Part of a small language model's weights.
Size: 8 layers, width 768, MLP 2048 SwiGLU, vocabulary 32156.
Each number is 500 + 25 x the weight over its row's rms, rounded and kept within 0 to 999. Layers, rows and columns count from 0. Numbers have three digits each. The size before them is the row's rms in percent of the matrix's.

# k: layer 4 attention key, 768x768, rms 0.0856, rows 660-692, columns 480-527
# q: layer 4 attention query, 768x768, rms 0.0894, rows 661-692, columns 480-527
# v: layer 4 attention value, 768x768, rms 0.0908, rows 576-671, columns 480-527
# o: layer 4 attention output (transposed), 768x768, rms 0.0845, rows 576-671, columns 480-527
k660 105:541472527484512497533529566498506482492524444487461503515489439454499465535471486475504488452512464509492495526484489509514479484454507516490437
q661 099:480527504482524486471538535527495458481498505475494476467478535506493527508543496501504495520460461518523467482510533474491502488483535442493526
k661 104:463515480524509503524546513503539474452551525493485431470499525515495489503550499507516462495497519485519512465548514499520539536546520505492579
q662 101:468503464534519505480506508554534476491537486471464453495519465514488523553507507521494537487489479482498448528563524526512476461493492528529471
k662 105:466520506494490464505499551555490526480562445503469476483513496561521504509468507458482523470458540501500482459483480528496519505498515511519493
q663 100:522538511479500478508481509503487523521492468508492504495493485523540499513487475479518509539498477527482492527515522481518509496517502504494518
k663 105:495468513512499503519484522506474478501533543510479521517451495507485505494510503510538494496475511484530537482548492456540495489510532521500483
q664 099:480478447531543526492521482492531491491504535512498501511497508493482516443485500469501486479448483502512491513481529533502513518498519523448517
k664 102:444484474523535486488513526456528498444525522527469510521515501480474507484528490468514486505495483489519472551518507488474505495506487489499470
q665 100:501447521521462513531501454460475512517531465524480502510475503502507454492456449519485533470547490473536536519448487588529509487493480482557468
k665 103:463468499508482488530480515540509454484486513536527505470522475505510490502489509537452517464491471527480480481477487535552523487489479482480527
q666 102:479469494473468478522495540530491509485516532534532487510510472525521519522495536518510485501501478530451498518532528480467465527513469488507513
k666 107:464499519520502487518513479557479485499498487520513496521478521536510507494525483488495487449504545490491511481523525518490444486513466533525495
q667 101:492477503483448473508494518505524552517514504528455512551459454522500522499533542514492469507558520496478529475488461488455479499552471501467531
k667 104:504475475469510483560485500530527523476492478482487518466426500480552486476504551540455519500531475540478471471482542524466498532525510484500536
q668 099:496506506533468462535451485502528482477480485515517477496537482477510481541523506457542536493456483528499492539538498493509469521496536497502523
k668 104:457492484466490456475466518502486522478490477473514522512564477509533510527507499503520509461462503505530498517562508533506523499506484510455501
q669 098:480485527473504507483499480494548445534462505501493486535498523514528468523486520512492489488504478470483506519531500509511495526510448491514505
k669 108:486503477441481486490496474517564486511473479541481476483475481512522486509504511498489528507474497538470485478455541475479519524509505500491449
q670 102:443450509469516495482437500514455533464476467515477538539470526460467489501479523510462522520502487506499528460555508497490479529500521512525500
k670 109:492471515531482441480474498523534527516503519532487459550454484411507546519484542507471517506498508475430516499535530502510511504518491513460526
q671 105:516517472502480509513522515527505470514466491467512497498450479509524555500449531460540480513502480434466492486503526457524510524515494495473525
k671 104:486517531509497515509533541493517533488484514504474544502503517488501475517490530503490525534482505527513454524477513463525509493483496526464565
v576 105:535509496496527507496469474498473528493469524500465514508460464509486526483466516448526469510513505475458521493501524483474500498507478498526523
o576 095:485512486511497482526473523473528495499485484502526484520496528510499482475506479549538474501480540471517543434473438490513493497509524498461495
v577 111:469516492473502470482490554487548484512459504482494508513564426426503531567502530540505513477481533528479505498487540475468527479497504446469505
o577 098:501478505505504513525527469547474503504529527539504509508510478477494500506460538487484527493537455477528486472463480505483487484461468520507479
v578 106:506520497520509475499472498521521481496560470537506480494529497477517508502532556487466530522512488514511524497503520469508519530506525498516510
o578 095:523528495507504554506490561478494520498491505497525467519471497505489526499482484509476512494512529481501415482525530451516523493456470491504507
v579 107:509482473475501528499503504473478497507512517472479493490493493547494480529482489501528491501478492481532507476494486523500519512553532502492517
o579 096:497489461525498472508541483482546526504520467448497503517454472506492481471501478502519517456553462514466578485470536507486512476497512524570539
v580 109:471481517473534503549465455474474503509457462486524519490531500524486489512489504482472473505511484534473481494498512489481466511517511463499527
o580 096:534492486512517488414493501505528542532473503522510524487487450531507531479528501527482477476453523490511511503460517528528440498486542442509477
v581 107:548523524459490489465477512488557495492447499456500533475492546504490507499479489540481489487472437485527477496488530546499530521483496513472512
o581 094:472505518456508436534531554514520476489527494518502498511516499522531487498508574493489461541485487512505519517505456499484494501499476546457511
v582 109:471497477472504480503504482521526503508515524458520480461475514508513486504508511501499516548488507505488504464502509501471509480556449501484484
o582 096:509528528483501497515481502500493458529483474518469541467532493474541502441512483516480502472492485472502514476489510504532518441467512540501504
v583 097:531497522516504487518526522548504487486491503484511476500459497506500491492469516505506501507496515529494491512476480524501505525516486507491510
o583 093:516491500509480479541479542456501530501498498516486505501506516488489515503480505498513444485497463493509500516498517449488427568477484501482500
v584 100:487510508529504498530448526530494551544493484526480515496528484499501493487491483534510486464519470525463499480503519479528504487502526487536463
o584 094:541526545528480454540505498522521526517489534493479578491493518470522511487498507485489441542442496459530516532489495474488496505535488502478502
v585 112:483477525493522464486496498522412484500511522513509499490465501494481470510539506492489464527518493492489504464524520484500500487511486502465514
o585 101:522471488492499518481496468450496462547469504461534499510512482493505525521505486476515451468506496547504457487494514509468489472483502509464472
v586 113:529494489483494508493490474470493524509504520459523542508558494475485491485501478452527489511461496446482519479488495542467490506476521445524524
o586 100:510538488480470476486484535483500555531463465514514540500474486516512478520507532513494530574514533470477496482546510505503456507497488542484534
v587 106:553500528568446496493544510471511485474490489506486539533477503510455505521538510537452467503476495500520559480488490522553469513512464531503478
o587 094:449462515503540486494503523513488501507478510462507421516514480502467500540513448494480487495538499502507492494476526558414565462435499528470538
v588 111:493490465468479496505511563508508465471553502532508472480548510459498504483498484528512514492507515463513500477523513516474506510522480452470466
o588 099:454460530463486525516523471521529512538516498486487496522479506497524473526510464479497512489423500507446508449502472497520520483531505491532516
v589 106:504440484513486499489514503509483505480447444510509461520554512511503468500505485508516490508493498472504503480501526521505486491491528538467521
o589 095:466539517524563497554516539493519534501488447501540474475448479531517517520510504523513469533514520525499509494500471543528465477505498537474508
v590 110:513450520493469483502504521488501522507503486517479482507494486499509517525490506486468504502502495541471495496506481508500471500485488536464513
o590 098:523514439500485512542481522534508487504512498475449555467514484501542454539495487489517514498504519484491485459465506479452533494506497484529513
v591 104:476520495539498506493467492488494517507517532476464496489527470505508471482463519472459505451526518443488549489445456490501551544525525495501485
o591 096:469484484548475515470473506511501549524491482510470500472529523486489509501503492502519545487501475503501480518487501502520517538520504487529477
v592 110:526485489500536468520511504514484524490496527485542473515512498511514478442480475537467530468515538506545512512549460523525539474527531451470511
o592 100:517494499506522480467484517542500507501523508489501494488505516476492506568479497461474531503539455476486459518493481520519507518498520553545506
v593 108:460514526522496525528494510491497520506525536498526514490507554509526493494529447527502536490524503525537487436542490487512535475528485457537510
o593 099:525483497500495531498548493487481500502479569486537493503502506497503495479476533481516524503511466485446509525506445502491495523499509478506472
v594 109:508461505472494463497487535526490459529522516507507472452525512495503489475464493522507489498519444492466443495541504517475524475522479448521528
o594 098:517514482508456512474491512486537509450510539518522460484572541491496528524517485504523467479474514504480467505489522516514544529486526491539483
v595 105:491537479480530477493524486496490519473526501519532528505503524531481475487518469513507490523466555515510500444470509442490477474478478512507486
o595 097:492492457507484487494541470520493545492481470551465503520458464510505503469514508496518525554528484508470495487480511497552483497498478546493530
v596 105:532513502480544513524522535471513470477509506505494499508518524490518520536517476504464489498483484528513485508494524464509532480558496520488493
o596 096:537478491493525478520542464537524481515488499523477487526492471478480527549499530527461470476472500538478480482550500527531526523498511451502479
v597 112:500493492499492526515478492523500519506493507474468499515540473502499523519507475517540516493560471494495499530537515506490479474495539490519519
o597 097:515469499502518480531442482504486527448496488504438520472474493495513505529515504514513489478480538438495485494535488527444478502535530496520491
v598 103:530500502489479483517528509482510542504491459467449525508517508506502478543490508502454484522544497502487483467480478497490480461527498450472497
o598 096:557517486472485473456509553486515502470505500543522529494475498515495562492525489504557498496486512493475484497539529486481475517512546508526490
v599 105:555481521465518479475496490502459559515493504476505523477487518487490554527498481469494494493481486521493515473526513491515536488467480484533510
o599 096:480522460490440499424504449494525465523534474518501449498514491471517465529465484536506505514485528469456504531443516488482501497537470477454513
v600 115:513498490447542508460510464490495505497485485476496498486487516479477485529477511451471522503514499485525529471519488441496500482488469470499513
o600 098:482491532519483512479470523539454506501524522457496550518513518466464505564512487504503521526497503484559553532510499488479449511522529504520540
v601 106:509529484505491465479468520500497539534531537491526522529481509491500498505491453483513518538498486526453501505483475539479465508483497495498506
o601 093:480484485496505488560487483543502480547498482541458528496545570536507475475494527493524521522504528479526504499518505493535496508507531422571500
v602 109:508502526498516486472516486509525473482448512494532481475531477458538481483474497509510476516520483531523513519522503526515464492456472478529465
o602 100:488504510545492469531516524475446495475489496456533531492483532473517458535538538503500477491521476484537462480500515482452479532483504498463511
v603 106:495500462493502492511466520496531518497487491497472505484452507533470518503480510488482536451497481494541472520500521522485485511542547541472511
o603 097:457501508539495475423506515483479505499522517526501540514492532502524457472484463475512516478511540508520492502532477500533487460532527513460471
v604 113:519479480489520529510522537537460493516469508516526520550522487528535498498489421471524498518491490466507472521489469528481537479510513471495506
o604 098:536493485513499528592478495510551522439521458515473532478533522500509446529490508511505508467539481514476522507524475530495486490463493507519501
v605 115:494506531499497543506497507521532458521537515547548524493476523492497523473495543496506468474568523487517501515551529501490544497523496470499517
o605 103:491484477491529498518467517485452566474493502523462504523492500494475530491506493478540549508504519460449522490530498505518472510465523489495500
v606 110:471509452522488511475518504499498497528524479495538519484505496513516509504465492472507518492503489443569493507499529535488486455481519508499519
o606 099:475463512477482494463455518511503498495478505515465506483523465509523511516509478499446504512493475487497528511505451571544496546497500517472464
v607 107:492520480511499501508528518507488541481466545506493487482469530489495448482500509522482460430508532512482507477555457502485487509483500524482513
o607 096:518509539466469500515509487490520532533525509507489517513513509468515516512566523509525496519499508500550477524459490484496530531509523478539475
v608 112:517476519473538498512496486522490521502496517505472503541461543521490510500501536488484499456520523504514546473476494462531528530503506495475492
o608 097:465501490503507494527487521539518541523512543500493461482505458494484470482479443508488466514511564533517471518499433507504478521538548488519511
v609 107:523470524497505497514521473488506520481528530491474528512507509478499531527489477534471517501504524540512490452516518513526438544532519521523488
o609 097:522484487472508509476506478527485467558460505510512492496501489503524478498494509471510528509516443477532493494465490477545492484521489510523479
v610 111:503461511505488498507454492520477499520502481476489491538566505473474486471507506483532545488515475516498504518484544459500505507573527494494455
o610 098:457513482492538482515513497517523469487482485511509512534469482464521527473498465533490509480505476530549500486507529492517494526498491523524500
v611 102:495492506461532462519542493495519539513491519545543519494471486481521523508517505466522523543514487523519511496463487498487455509537465469509487
o611 096:497512485550546466495499466501500467497513519465486518499543496524440529499528501506529505459510520534490479493511529521499522547488479484473492
v612 106:542501523480521487540512521529518516514511506471483499510507460490508474496489514487486530501472533528463547511497497505501545543494518458495460
o612 092:515526492532518504503507470510502514511487497501522509494546510480501463450526458481512501519489493465497534510500447521449513521513501471506485
v613 108:469480513492480538492504486519499471508546492497543513522523485526497516479470497451543486519494488468477499502499518500505495479467498519494495
o613 095:492519525539504473438499495511544525483507478538502484490501482494468460481477526486501506529514496464488494494518454491561472510479515526513518
v614 107:455502554514470495485494521570479496465478486516531502473440506502470492501534501501495526483488562482523445479537497556503473480523518504547576
o614 099:510485516462493513479483515490523535498512523508457494512541488483540526468540509446504510516510468513478486514533529530471459496495500512473503
v615 110:485457524474468541502499509477532517510548486472506460513540477487486524477520461539546511496525493519485475499436505541468488527487520507471495
o615 095:488463522490508423502526512525511504495527494507504473527521527485506473481487500473541496536479476482508461505483507558470509472527503470506521
v616 107:512504495498518500514509530527480501509482522487522474508529537482534463513487502444519532504431522420466485494456505524507524485510497475483515
o616 094:470493472510509485553456529462490457492447464496548481548490483474502511466497492448489500488523479523542493505475466493475468519551505490502481
v617 108:549503514500460472491539543485499478551512466510493479491550509492506503527472492544460520550473525452526515523489513501500496508500512512511479
o617 099:564484481502487482505507500469537479514514529533532503537526508511476475494481472499528489521473532483499497456524488477458507515501495489447490
v618 110:470495490512532505495497551499481498483506498525539498501468515511504533515472507447498497499493495507492522513498440534479501519529527534483531
o618 098:506487518478506443489483546534501515519521512489480503461527547494522485466503511506506505479478468487517452521514485475538480496488490465523489
v619 101:507488474480485545462519502485525532503483479430474490521535488531489534512540522477518480474455455499502525475551489509488514496475499488488459
o619 094:487535506480504448475484522541511461505526519495489494492467490469489501537507509504496510492530487476507520471479434468471503520521533521468546
v620 117:486516495502488487477512496465513522467548438526509504510496514454508490522513533508460541505451513476484467485461473526482480528536530495478493
o620 099:490513524538482449519525500570490514535509440537475509530524491504490514524471490509522501520500529487498535499545519513494513516493506523564525
v621 096:464474524508502517499560494509449497521489485472462454497525462490482542526499542499452470520498487490456488523540501485538521455483504511517473
o621 091:539504469528549545532520454487480471486453506532532505496521534538485481514526516499491551476504499492508514480511473509488526528505481492484523
v622 107:534490480501553549501493482526474494487493480490494513494544478521530508497472495477541464527448503506513505465532487447496501537508487539510501
o622 099:511506507498475489414501478537508444492512460496522514537491506499534451530521499514463500510477497453512500520530526552514505498445479502499496
v623 101:483471524528539478504539540482520477517517516498458505498530493514511540492534457464485450469508487515529499504539495506515491551477489528492489
o623 096:533493509488474500448500483527518485492512514495517463496518492534479427507506449457508502493488496504494478504455515519502534501479535494507480
v624 105:454511518508512531511445463509508456540507481551506514507517491532497501526453518501539519496504468500508495507520527478521519503536468533543527
o624 094:504520459522512508457497494482517524514479528515517504499461472558447525454513530493517482516507486555532512493492524477493482464526486493503498
v625 114:484499512480509499525492489484493505487493498539505529504470512489492520470509473536493543499497462499541503521491453474513464457509442546517563
o625 100:505505500516519536473469481522477466494494498483483546474525484521454510533505485465444542513532489485502492494513546496496486501483492479441523
v626 114:507512515515469496483476511513504479544465506500537519510479489492526479439483495481491503534479486492502439524455503501503460490444526479508492
o626 099:449500512515485507493445539492507529508521528519513510510495515535499460490455507533491528505514512524488440473521531457463452521524424524457491
v627 102:533541477539484499479494491516531515493521538441481513494493514508505486528472496518510501494504516526484489485510488515522506474501516529475443
o627 095:555494532528535503551464535515474504532493516491482531481456512523499492534486516522464503505506443497518472510524503449506541487519508486522513
v628 111:489520483518523483463478517488479451522525486513491508488530503534469482529472539492500546514490480484505512497511499485485524512494489478483519
o628 099:492506527529484435504514504479501525505553498491516499477482512463533510482458514490467478493476526495508487475554481518492518530507507552512506
v629 104:470497478439479470496486529502508489480578504510552479471492529495526526501515463497480525507458481466451515505458475492519545497538479506526533
o629 098:500520452473499482533514478507513490492523503504480453518477521505504513517494495478469457501516487516504470485512468546563482511517505478493471
v630 100:511495499526491503529487491518479522489473470534488478528501521510499500480482523522505490495483521467463488500497469542470479498522480490452501
o630 093:488489501462506518566488516459515472485475490495493520506464522486532483482467529443482482535523502519440477490514496504483468499496517534550489
v631 112:500487497525508500520482506523550489525474519543534514482498508485493496524505489516510506497486474510522486533479476502467506477471485454486480
o631 098:483473461447472496522487536497482483486525506487488517473491500508511494498482519520504521550474526513508573465510472492482509547522500490510495
v632 105:513526452513465494494543498459538510464507517494434526507496505484552472491517456472527469567483508534495488537468491506472557515479455466511517
o632 099:508469493458527514551463482516523492472507471488484502516472500453447516512473484514468483486500506482483502453513473547477508509518488526485503
v633 106:546482474520530481485467514549533497492464492532482547489438485484499512503509510488451485499543481503474505477462496520504526470547482457528475
o633 093:423527488469490511500534431456472533473519481523519493507475523476521534518529507485520495493491507489475505454503490491472480499506486472505513
v634 110:515504528524507483517516483520468462524482510550510467515490472482462478452473492496470477527542508514460519466520515489547472529493482483518460
o634 100:511489485494515495433458505502456488532569509491507462494520488488499509504457525487527503557505532514497487469533527478534492549489496491529512
v635 107:515451528525496515491513516490517518463524492485529509513499527479517530482458488520504526493472532513498517496492466448507482542500518551496464
o635 098:482488510509483492450484503516480484522466446502482470517482529492496483493506537493516478545523510474510505528563509493487534515530513524491485
v636 104:482493478503471504469557532506483541532529519464466501424515434526479472514497524493516441507510529506431541498507465472523555466496525519507497
o636 094:509523468505495460482487456486539506520488509467517500479487562495482505504543500484519473540488505483469506476515505521506515510517501471509533
v637 110:513477467510498496511510507499492482474516492499515464500488482538487498507439510488526472493492495462547554480523492536495513496505521482511518
o637 099:498480493555536506513495447484489535484509516467514466507469521483513492525525496504478465489503482456461518524510504474499458513512526494551465
v638 105:484519533515507535504528480489474538479456493473487515507528503487500440539504490464457455491527532505498515495516475496523522505455533518533480
o638 097:455523459480504477489520501530463493492537497525511482472461438495529475475536507514517495553535489473486497480490533465493494499447487506503531
v639 105:500463482491511481496513482493471498449499487493511497474439511491515526513511453532512505469474523525492501501502485466487461514526497519472529
o639 097:551480479514482470525503524496568512514504505492473510512477541511478484563469494508516463495536455501482481468552502486513517502496471507520517
v640 107:492560510490491537490494478500535531514492499487499506487504510493493503522528490563490516480508469475481483493481468496485513531496493500490515
o640 098:454508486444467503441501536544489474473505479496498460515500494492489490561498522493457524481540447494455507527495508506489489527499472465543455
v641 109:505488499471485521498464484464513497485511473484449507494509515496459517510486536489467524488526535536505483474483516501525536491475503467516495
o641 098:548515489515499480481555551545480458493544501491514471513495473484484497472448467509505475509464527475506510560537502502484496493485532530502471
v642 107:503449515468479492522496503484523494459530514508493476541545463500493546541546496511484509493500515496523506498448563514495535495489491485509547
o642 095:538505491522495473511488520503489484528500454462517505496563508479477521486511511463516488513467478484504536497493503515480528460495502486502492
v643 106:477501470504493517458486515464501491457526496515487545495456514563498476523496476458464480507538490522465454504524495473511490485468457538504493
o643 093:530513509510516473536489460497487479489490508506549449487482505486525476503525481491518483485516530496533482524519478496513512511492484530522507
v644 104:487499505457486482499486528498541515510483484505524480507429469488519508512500508518501542445526533501539530560519497461487484510484539491493499
o644 096:506495568518530500577516478499467467486510461483489511522473497489501505540511500526537532450497515493541432489535477525500498517472505496527463
v645 097:480485521526520522499492502462513468477522481521507526508501538488508432479514537516538470545481520456465522487501489469511465544494521501506501
o645 092:503487478508504494505489495503504530473490476525521495510494453504486478513480469518503489522450531523508521480459481533475469473488533476496477
v646 106:490478528509497548481463484502484453523542486476432542532508471494480518509505504503468511508505500476501518505466500528467490460529510506441562
o646 096:479517481580534478504492524527491490479515482526543470508468489550531494473487496481500518466450521487487488544520541546539526513486516522506514
v647 104:542439511513539465498480530519478518473506492491516481463505519516526506493492501508511486444510475440461502505514504486523492516481518477480483
o647 095:484530504478495511446524536509533438547521470468492515499528498526524452529488503512480526493477481532478531422525490530491516520497507477548515
v648 102:491491536520497535526523502513530577457545519514494488496502513453476449464484482505492484472531508494530507504502503494508502548445495482468488
o648 093:498546479521535545466507521489455519472505500486477477495494448437480475516500534489474511498499529522520496495496497528544512486513531504538507
v649 110:529488478531536504524519549510488477499499458505485504502471486480495516476542515478500501528512479513523536492522479498510514506492533522501504
o649 096:476472520511491496440497466503502464510493516494476560483490493469509486497509481509553516470489476512494522497543491491499485490494486521526501
v650 110:460497479502473514481477515480499515456547501510493448497496511459406515512507491546499483461463476498489508503481491498514561520494524474544509
o650 098:516533468484508532513540477500483494479462539474488509502529460506534527493535504515552508520535510521482499492489526434535530478509532516494510
v651 108:501463545524536488522460496531515513522519494535524530468489497492500474517489544475516492476507492535468476490548539477471470488482472463538524
o651 098:498554514500525554460532488475501457487445530529498545510489515461506510496526514477499507533501495539532482469497497518520488456494528487497447
v652 110:434499461496482487483447477517505479518504512492484529485486505467513474462477479527483492511485503472474478512484509513502496483465463472506526
o652 098:525515476540471516519501472496474543525513525474564488503478479470532474504487519487499530525541502531502499515490489524503530470476532491509487
v653 105:480531527511504495530538496515527446460493495457533518463498526500498513476496475484496501520464496479482497528515485497511480504458477526512496
o653 096:466524513521464509480515510456477487509448494505524495507514473525528514466509520525486464473517460525536481496446481457544483533474419511467475
v654 104:467483501497524521459497528486518547474504503511510529501511510502545467496518532476441503509469480514464450466462527479505509527454464479498541
o654 094:499518464495471526496461524484506502526498482512467450464507470488510515479457492481533510493477548497509461484486488530518497453495552532480502
v655 100:514474532482520510482510489528513445516477489500489537520493480479462497519469507513540499500516512469521470459439527531476489497502500453485482
o655 093:466532489544516499438451487497498496477462496490480482465530528540492543528508503489503502536503535534538512472521524515465466534545532479543520
v656 102:486485457521483477471544521476529498530516463494466552482503509500496499505525459538504513451494511526563522488493517511471481521552494515477486
o656 094:551466509471451508426473487487501551512467506452448541516477485468487469533497477449480541479545495501492539437508511578531505499542544505534480
v657 103:515468478472511534510556489485503490500492532470518470553455469516472501525513485533501565489479503496525549496516487471504524432495509510471533
o657 094:495497509508469495532486481556496513505507488498521488465481512507521491501485503488483506495497455488444474494486511516511542465483514475475527
v658 097:497515511487540465533492508477498495508533491531489506465515445481472509515483463537473491511475488477465484498510519487467514521529488493475537
o658 090:521501487482476499558487481506538493472482491463511563540494486457517457489490465479510477464443499508451552467507486585485532507512478562516485
v659 104:477563456466553501506518525506551465465467519491531532535474519505505514537508539458477504528545506494476505520508476478506531481535471535519492
o659 093:520474546528536504453519471500536529477514475473469497485484466482479503516511508511530509469509508488484476480508533467502429488506459510505506
v660 106:466485546446488505483470524533503527520510484509541493504459482513502497536476506531490479505496546500482502481482475557498494506502508517493495
o660 098:513526482499461492497492470478476511474496478501500511477523493507486508506475482492514510494504521476506481536462506494491514512502527510535483
v661 108:461507475497475479500479503494555517542520444482479514505497495473503514548474519527487456486526503509434482500516493522497483462535496466504500
o661 096:485534508487497490538482419531494493462497478519468496507485523514507529477493498543525475550467462497484513481501533479509470494445505528519489
v662 111:473555498501476488509503518497524497467550458490497508503532517523528533520526469461498484496513476519469484488501540521460559444494481473489514
o662 098:480477516499534521557516491529512526511513487523512461516475466490484490496525523536519518525474475493480538482513511447512520519551522527489526
v663 114:520473502492521500503545467467522509505527545493515525497486492505429530478509521487499456530510498474501487531498479526486480518556435468505494
o663 097:533448500530505527521436460503445490482497479504509503484488480495523493497474565508497505492514506533502516503486509516500545513487562493491477
v664 111:517518475551515527508544525494537456464531508498481484508557478462493457501507488519514520505483533504533533574462475497506497472535502481489512
o664 102:518472488489525477482450510518478522492495514487520504476520505469478511475518500504543526467506503500497523486486468516454507503490501490492518
v665 099:483526458504522515532443502490527485494538490529443502456502504488430517492503499535502494511523489522465536511523449490469442537507506501494479
o665 092:508493524516482501522474493545485515493509510514503520483528509469462513493523468480488502504477503479464507524465501457535498489484491495538493
v666 109:523519538466499520517490502494521484513543484521496483518564519523531540485455498503486492486499466484503499493508544489504471471499493499481520
o666 095:495478510510556519479498451500500508503465503514544523515528507459466472467515496455516469462479521492526529554484501537513500501492447498492539
v667 113:510474491492514478521456503487494488488508484521522512534500476506453528523489480533527518471498473495515496533499482485515495500503483451500487
o667 100:501498487534479502466476551487513558533492489516483515523512521519530507535539498478509501530464547518497505471475536461503451494512546538492479
v668 108:530464507504457465492511493504510495504487499455510495544487521477508462482506472535506498452464521476523558504516494552560567530488501500510457
o668 099:527499492484489523579483505501493464482511474499476490491513548518520524501538518510539476479490543487490494512507462505474537481511545500510551
v669 103:491515524520497495481530477518519493466514546442506491498523549464511505476530470523539509531473471520507513518476514474519488457455525516448484
o669 094:497451517501466495501510530521461498507482507504491462476490541500496475522452538504508510501495464501521498523496512484469524499488454496515491
v670 092:449478499555509471523491528526548526551490509511500491486485528525524497454488515517502543503483493495525486520497523536489541467501494486517488
o670 090:469465536490523485494517516491515494470488480518519525533493519480502495513480514492473487523455462485507474559486482531509488482545479448502523
v671 105:495533484507514429495478505509514483499494515529533478462535484506527492481484484482484516515491493486513485437501531500486517474506479517483466
o671 095:464479482480491501567506504507516472470531478534479464508538516463477519453510562477504501463486529514500512510504535482507477545479492539517528
q672 137:482501540476546509499501529502494468505479488468490553515487487535464536514500452480510499517531520475464448462502510522544492497513474470480514
k672 120:540492508491507514511461499500434500457511480476468476518494458506504526523528486476510494501515526507526504503448490505500475475465502564443537
q673 129:470432499459509465513532470477493542516450531487474540503509496494497527485511511491489438442480499509474513500471514494490522518500485480472480
k673 118:521500506499482508458482513491495516484486494493494525478516506481527502469511501541488504473497474529560503481485491491523492484556499495480439
q674 135:542524521494528520503496479479521488491482514531464497484518520484503499439486508487486506491521528438491456480480524504491479511501531509529488
k674 121:503492473475450498491562512515520484496505528479464497479506478502479535533501457484458459524499462505465478508492524492505514476499461478517522
q675 136:548507530467482516508485503496516439479497508503492480527492509479446530499477496467495507506461504460514503539510521513471492506500511529478475
k675 124:552515493538553469503493511531530530468496477518535488543455515515505453475458530450481494483486506493501476436500504496505504503501510498529513
q676 124:487521556546524524490496491508506534448474491508516500527472575515509492497483470508524487523473476513493487482536494495491493502558508471484480
k676 117:511528471527523459493484477459503476487501494501486474513425513524507523490528514520534472521465495506510509518508549477503504489530509479526479
q677 135:499489506480518527495502512444517518540484501529509542533521543506460444507526522498521470500537496517524535464468520536518514543530531554516495
k677 122:486518513506486526511504511482548498446552486519525499516489477507538429483495461532513532506514466469496531477492507491494450470495485519506515
q678 152:506496445513490495501515494508512506547503511548479495502506486493458479515492502540506473557493494512527419559546477483470533521503474505485511
k678 128:494502525481476487489492519519515477511523519511487512479513513491503460475501539548524503557540494491532500499497500485528489491482497492518550
q679 136:512482497513518526516549451466445539508488480514504483495489518516487504464509516517501490543494527484516487522502504470503468507487492501462495
k679 122:485505473487489514512510495492464516523535482503482521514547518525465527496479520513489479511490474463490487537490505452500508548511500521500452
q680 131:468490488471503520503496530440471547496521511521481485479518557480501466483489500489466532538495520513524507490452527540522523522463500482536522
k680 116:521457515514504523474489515496518490487481465487560453486482522478517508522506498498509567516538522481460514472548544549484497529483475502527442
q681 143:491528497491532498514488475505508541482542467447514491464502521453479503466496490496531515504517462515509523492494524544509522491492489532562504
k681 124:488516502506510487537482548497493521485509468458504465522508502501472582480482506501476541508469507508517507496515496491511492452541482525482487
q682 137:512543507541485492499524496503485516506506536525498513474538476486505489546526534550488512473509499533459512482463531535532524515504509509517495
k682 123:462491462506539486497518510513476505505485495469525480514517521468463521467483491500486511496473452565462511483494488519481526482483505477512512
q683 139:471508488490495482516504488481515514483497506526483512485489543471544515462493502530480479513502495488517507479507524482487473536509522499488507
k683 123:501510477522478502533509482514447475490452536494541544484492526538526482488507484549470489518503508485501499508433492498497469519497477474487507
q684 135:517507502499446474485508519502538454520498513453500536485480505449506503498483491488526502475529492479503458455522515458470498461508511502453499
k684 120:494480512538489540535528477510521508516523553519494483522512507508485457475474504494502466468513509528516451511527486477479486504533501481494512
q685 136:440478496504486505528557480496530533518546517491486542499522487541483505500533494494507488520490531501520528449508560498502479496519515488514488
k685 121:499450471492426494477488482501500496486526476478508488504509534504524476487462495458516494510495509482492538500512502528505466537497510494492512
q686 130:513465503489452519512517517505499504499510507517492470502487495513482458487510486485474525498493514493519526489507483526506493529497470474479483
k686 116:492488508486509500517497512532487503535474514465539482512526467443511504501501487524488520502515473551435514513487503482496482559528494500513501
q687 135:498472523523564547513494488473500507501545472539448514516538471499481507491490465504501503521470500476467503438518468459499493516473477500526514
k687 122:496511500487494469459544531478500491479516486475508534477507504557491505516576532496475533499487537477545462489501467472498524524493480490544488
q688 138:483476478536498458517501538464526506475492534497558489506547520541533516535499498515512502547498485472448532495507477494493461512494489493487517
k688 125:509521497521517499462505511461517496486512466488507519501521530539504467477502489536486523474549487497564499500518504456475465524477484474475508
q689 139:506500478521503493536487522504489540474531475485472448509520507491477493480487537563475517489488509538507497471538518515523511482486488460516492
k689 123:488449524456469533468459481521488489486471525472499455499494460479533545508470513502483494499477493520478480498454508501492474518502507501448506
q690 136:484490526504557502518457503496491536503509519511425476499510489479497467489463513461460517477529534485532514525469504496503483483487497497505550
k690 124:455580481502510501464483505498468540521450531480484436532482515520488494528502511517523522518495533534525524532491508479492480519510496498521502
q691 154:518510534517444501498512494515461551506540525525488474497532540495516476481545492495429452494452484528498476478517497467473510517529506477507488
k691 128:476498506510440498478502507526481526523484496502503462507543523523496517490472517474484485521517485536475519502511480506515452482519510469462491
q692 141:483482494517498535512488521484498543496544554513499515476509515513487517494528489552502537502513494497513505543547472524483499518522453470511517
k692 122:442414492516488479531500498484552478512503509518541505464493537561523488508487509481521504530490521500481531503493493538492453518508504483493474